config = dict(
    num_key_value_heads=9,
    rope_fraction=1.0,
    qk_norm=False,
    attn_scale=0.125,
    init_std_o=0.013,
    learning_rate=0.00914,
    lr_mult_qkv=0.5,
    lr_mult_o=0.759,
    lr_mult_down=1.5,
    dataset='wikipedia_en',
)
Each number is 128 + 24 x the weight over its row's rms, rounded and kept within 0 to 255. Layers, rows and columns count from 0. Numbers have three digits each. The size before them is the row's rms in percent of the matrix's.

# up: layer 2 MLP up, 768x576, rms 0.0633, rows 749-767, columns 432-503
# down: layer 2 MLP down (transposed), 768x576, rms 0.0732, rows 749-767, columns 432-503
# gate: layer 2 MLP gate, 768x576, rms 0.0618, rows 750-767, columns 432-503
up749 102:098149101112134145152153098130147149102112117128119148113153120115114148109162120108141134144099165176143117092167153133137122104093105107120145141122100132145106152094146134116063142098138172108180069122136124124113
down749 104:094106122137126133109112154157176122121138130162133152122119169137149125129122133164132129149171107081135123150128120127112124122161104116162134104143151116091169076138119118090130103090079131089122125149126168184120
gate750 099:139120130151172139120120131109121118122098099152105132155102109109141126097123136139146120129113088164145135151120141149154112111116123128113116121146099155125177124089124087090134139122140095122126139160131152125145
up750 106:155131106154113130123120113138139115140123143141140109120090099128117084120138147141145120172155098145130133113176115121141124142153118129097123159153109117048170149130134130121101132166154119133134121134123100150148
down750 101:088158107119132166149135136129139160122120166109104172121159158117136145116104132131096117118129134095129110152087122127117122166149156114135170086139173167130087122136099122135139101138110153147140183092122112121108
gate751 098:152141082113080096096141097167115118134100112161085117136102110081135119106132106122103182168161131101109107077132139144103126120072146139125171115165165109082112165158096145191138141127156119156078137139107118115137
up751 096:130144091118129101092153087146094104123117115129122120136144140105130166103111107115102149182140169147129106099109122142082131108072126118140127129153126089103118175163154153171111139140167101153098104116129176124149
down751 103:087111179156119175140104193141127158133147166135174094120180105166153123170155097142125099086101066156139098182168154163117115160118144082110103077097122118135158119111150151113151144163119147143140097125122110126129
gate752 104:097118158120163121091160114105112132145109133125138108150103106111140146122107081083142147091133118167122175092156114161117181172136125171093171106093090108147174133182159113096133128099156111169099125157108104079106
up752 096:049134147121124090096121131117105159131119096127097096121121140153146146158149086117145128133155100123128152104129132148124163133132116116137154155166126141126134126175143145113136121116082099152106120146136115111073
down752 102:134086098118145149122099096123122100132086140139121127114188175125126124138131140140103111135109156100081115119133145110131116094145130084210060156137124132126120143108091174125152108140145140144156110122124153141145
gate753 092:143109082138160124142127152119123161131102146126123144166145150127139118138128142096147117148123139098110139116140113129114133086155130142129140076121135105130173078113090170119096095139146113166134127112132186121139
up753 111:124119121160131124126139126138104170144119128125156141158118133119084148148108093097155165182155118105109104101129108116110136064127113122142129119109131108122150098146147121136140097143148128110167129148169152128111
down753 103:125135154109124113134101111143158085132142125140131136094137124134151114124141135161135106093116144158090123132089130125123131192124129104105122121109129168100070152129147136150139138096119094152071104130108104155152
gate754 106:135133129144104106093135158138128090110086135113145117108151192132171172144127101154130153135093102141125112113146114151158113158133136192156119142136155120115123114127110130140125095137100151129123097184072102145121
up754 091:135126113095152121182123074153127132132161110121138120137130078106091127097153128125087142150120169121134135104148141127109136120150128080101127110119094134149143129126120107120143129150183159135149142055173124135146
down754 103:150153151130114135122122147162126074100089121157113127120106196120153145134128161146113123097116102129125130166118093153159109122116108173132110141131138118104124139117138113133126157108092147126114123187070111137120
gate755 108:132119142139147123168099101166107161117150122155155130143153115152150116081125095159132112165116130154097092124117139138101087117119106103111121103122109114132106150123140129182134128105140145148121122133120108149086
up755 103:114155142109091159108102119149129117121115123091116153140133117139130124136107131101126143133095108134106103072167150102116110082110160174120118173142137160111162095138163140137121135126118100139134107123133133154154
down755 101:160166090070150151092132090124133151144132139151157141141118162133108123138131140172118120126115144147095162142111116102157072127106125128135131111115123126130166097084147145135146123145151127118132134099145146153111
gate756 093:115147122101134095103155168110070123080122104135159173137137108206103118135101151137137157102117131103173096131111125121159144131101098122126080101125118157117119104127140109132155094162148127138135118138136131089141
up756 096:093127155176170149114139098149147123146163130154132142160110123084104081083143113141181112126135081112138131126118139142130105123169109140113116100120090148137097144107123152105139113132161124080137148150109174145153
down756 093:123121126112100179154098140117122113104118110088131105114127099154140127158104124104107140089141134126102118126120142114106170147123121093117117157129175131179207137164142125140081145091113104146132099105138125100134
gate757 105:072171179104153083151123126148167154123166092129144126081119138132121114173132129111188114115083157138147130123101107115114117093128115092097128094152144091108145142158135139130132098153101128132108128131172114128091
up757 095:081171130132137121126144111145153121091138108139102114124126157128102129148123149123132096116080167117112143154082136123138145136113111100145121080153103133108147141149094182157110091174126147144081150125144125129129
down757 106:136086084139133151120123124127087113147080164139115131146136109122147153097112126163108166160163106118124090157106155142143163131136128154147133174093137138162137151097162129108088163129149141125127105133081134125116
gate758 103:147164097135164130152130159150109105155133153139134126121125145130100106080153117130035077122130098124142137116138133134159125130143137125135113150141108180118181157125146125097141162122074154139115148109146145155091
up758 093:189154138109151129134147149149128148152108162128082101152129132120140147166122151123106106139163105077122128131135098182143151123094168138104140160130136139108120162143114154064119147084100113133102168103122119089124
down758 096:126129122097127124075123140118117177167083132091131144153117144127123158152145136090138141129156094094094094134146189134090136154117147115091106128095160087101145123120133122149133094129136133111133153120131114073113
gate759 101:130078149118143114138123127143159166134098141086077129118112116163105125130118149107079146052119092134109143095114132161148173142126111131158089129112144133160111116087149116078186116135110081149111098115100129155140
up759 099:139083135142075137172117137125110134151126141086067122081110084080095131138146148125112153085124125098091190124109117114110182056117135126144106130146135133173178103148103152144121131148143106114139144088161095151135
down759 095:128175121138128157093146092094154132131129085133143126148117183133150135118085116098137127137160131156142122121144142093175084165101141170117149147103131102098150111152123115136102098138120156123109107169124133112142
gate760 108:169098088109122184138106121149088102143121117131113131154142111100113131118092142139121134178134136132105145145160113135149118147140139139154136152154135127131118145132137114163089159137144177152098083127095124083172
up760 103:070151120105136161139148115170134101093119177140154119117136077164100080147125111141108138100105140144128100128162119119112130110117131139149127141104106126134145138115119110115170117126141133157166153143156107142118
down760 102:140155130180141111120099148108123120152123100117137147146119143126111136139133132142147128167131124118115149095137127116137153168146120144155131156165150141126093163120142151136155106137132170118113107121110122079154
gate761 104:102097162102146144181179119135156162127157137168161126131171102130102093138168137097109116067113150091162134119118119163109103119125195147179138130146152139152136142130153112115099110116133155111084130154128157136122
up761 102:147150124139106152123065099151145097132107137098090134151091135108143141092143136086102081118124110135155091171121098137129153146137125151141138134143122136105134180131160093129118152148123121160179122112158102106113
down761 100:114103141110119115177215142122099149181097115161127173128136133125098143133154155122119152117107135118140119138111181134123169160140164105164114138125151089111134138124139130111133110112134145093089086125148102091128
gate762 103:166159146112140108127124121119163113160135104138172114148130101116138120071134097118121165142107156150119167141139152115151116130127130085123118197158138137148115115088114113141137111119140118116113130081085175159115
up762 103:099110120131117164084117141098079152076122131173081121113138137120120117159138132119101109132116125109131097140127074162124151136133122148123160105108135121126166151171132158117107151126107122109170126162146058131132
down762 105:148111090100132139133117135117197094147111137164068120113124153120133117129155130128116142135109153151142125116159127161142135125154156138112118145163166140139134105115137109158103120107122137105117139125118132150144
gate763 097:185115118140107110141130123144118123153080087120129088166103112104117139102138114132126148096153152093119150131176113101075159095142111166112177159158139106165146088164130094068121120133153123098146135112119138121136
up763 099:110125153109125143104148150123154122129124153133160129179091134135101181159127099148137091105131099156069125128121155126126139114132112128130114138098127153130132165146185164104119109124083154176164075108103131150139
down763 097:142110107157118119162113122160131133112172115134124119110187128127129087138115147113106165150113150102122133107142128107129096136106138157134133128109112109135169053098155123116154154121157124131110186133110130153098
gate764 092:071129124129123128123104124139143148119146160120129130120111125112139143169159141164123161115108132106133162161128125142111142119134133164170086121133085110136128134174176159143110145159092148135142135157098157137104
up764 107:085107079130159144155116138113116118125085145142111095118121157089142120170157114174141155138124145077107121145115109140162134129139119172163104132111108112162127095178168140145103139112083174086138116135082157137124
down764 102:147145151110092116127169118157124125154152118115131154147172116150128146098126140105106088146105100179166108095125162112134122102144126088077125114126149165082129142084066117125154097147162099131125145099169098159106
gate765 104:133159144154109102125090143110161126147129142079147100103152108141178113160122158128131112143136123132136090154134156132112087125144123104105151124098119165132137116134160151103108173136160126099115126114115120132179
up765 094:120112065111131172122122113114130110110144124151112152119090165130096118103145150126146117123166133107112133129127111124144174150116142137120097121113105111091120111160120105120138141099105106134154097157128137148122
down765 098:137134151118126106071102123115095109152104108108154123130138102152215104166109142124152126119119129125160118158141134134117080149155082118115139133105148167169125147131132145144107144123167150068123127103127098099160
gate766 101:110128153107127122113118132140094135135095135171164118129133133115048082122118144111129149127113168089181113140146135154149110138115135130119140134122125131137112151124139075171133110147114085161109130174118141140184
up766 093:119141119119105125145159102129139109126158101099083141134123120152166175132092112131130093125136092182155134128107150097089111129166096116129102106090155138120130112165131144140126131102144135124109135079157114153049
down766 098:091088150131108141128128134079098152143111121157144133100123115134140107100096127124118146111145151113133123155148141153188132119109129129122137121115157149124101164106132107120143105168108085156143087177139165140190
gate767 099:099122127148130154100070108084102122140133121147139142148114159089128109133123120160135144132098136097108140100176132149123124165101133086110136160170165139166102134118145103147156102134127138079130137138095120112097
up767 105:130118167112148178103164167157112098114147113139108148088135130177110119139128149094163154112143118140077098126106157096107107111143121167158102110103114071134171120142126113140135128117136141131127147147103106134150
down767 101:109132117137110104148115131096116148135137141119170109126102108089111145115138108146109112136078092121156162132157120185134109132139126113103154144173145141155110109136142134125151117137097125103128105094157084144098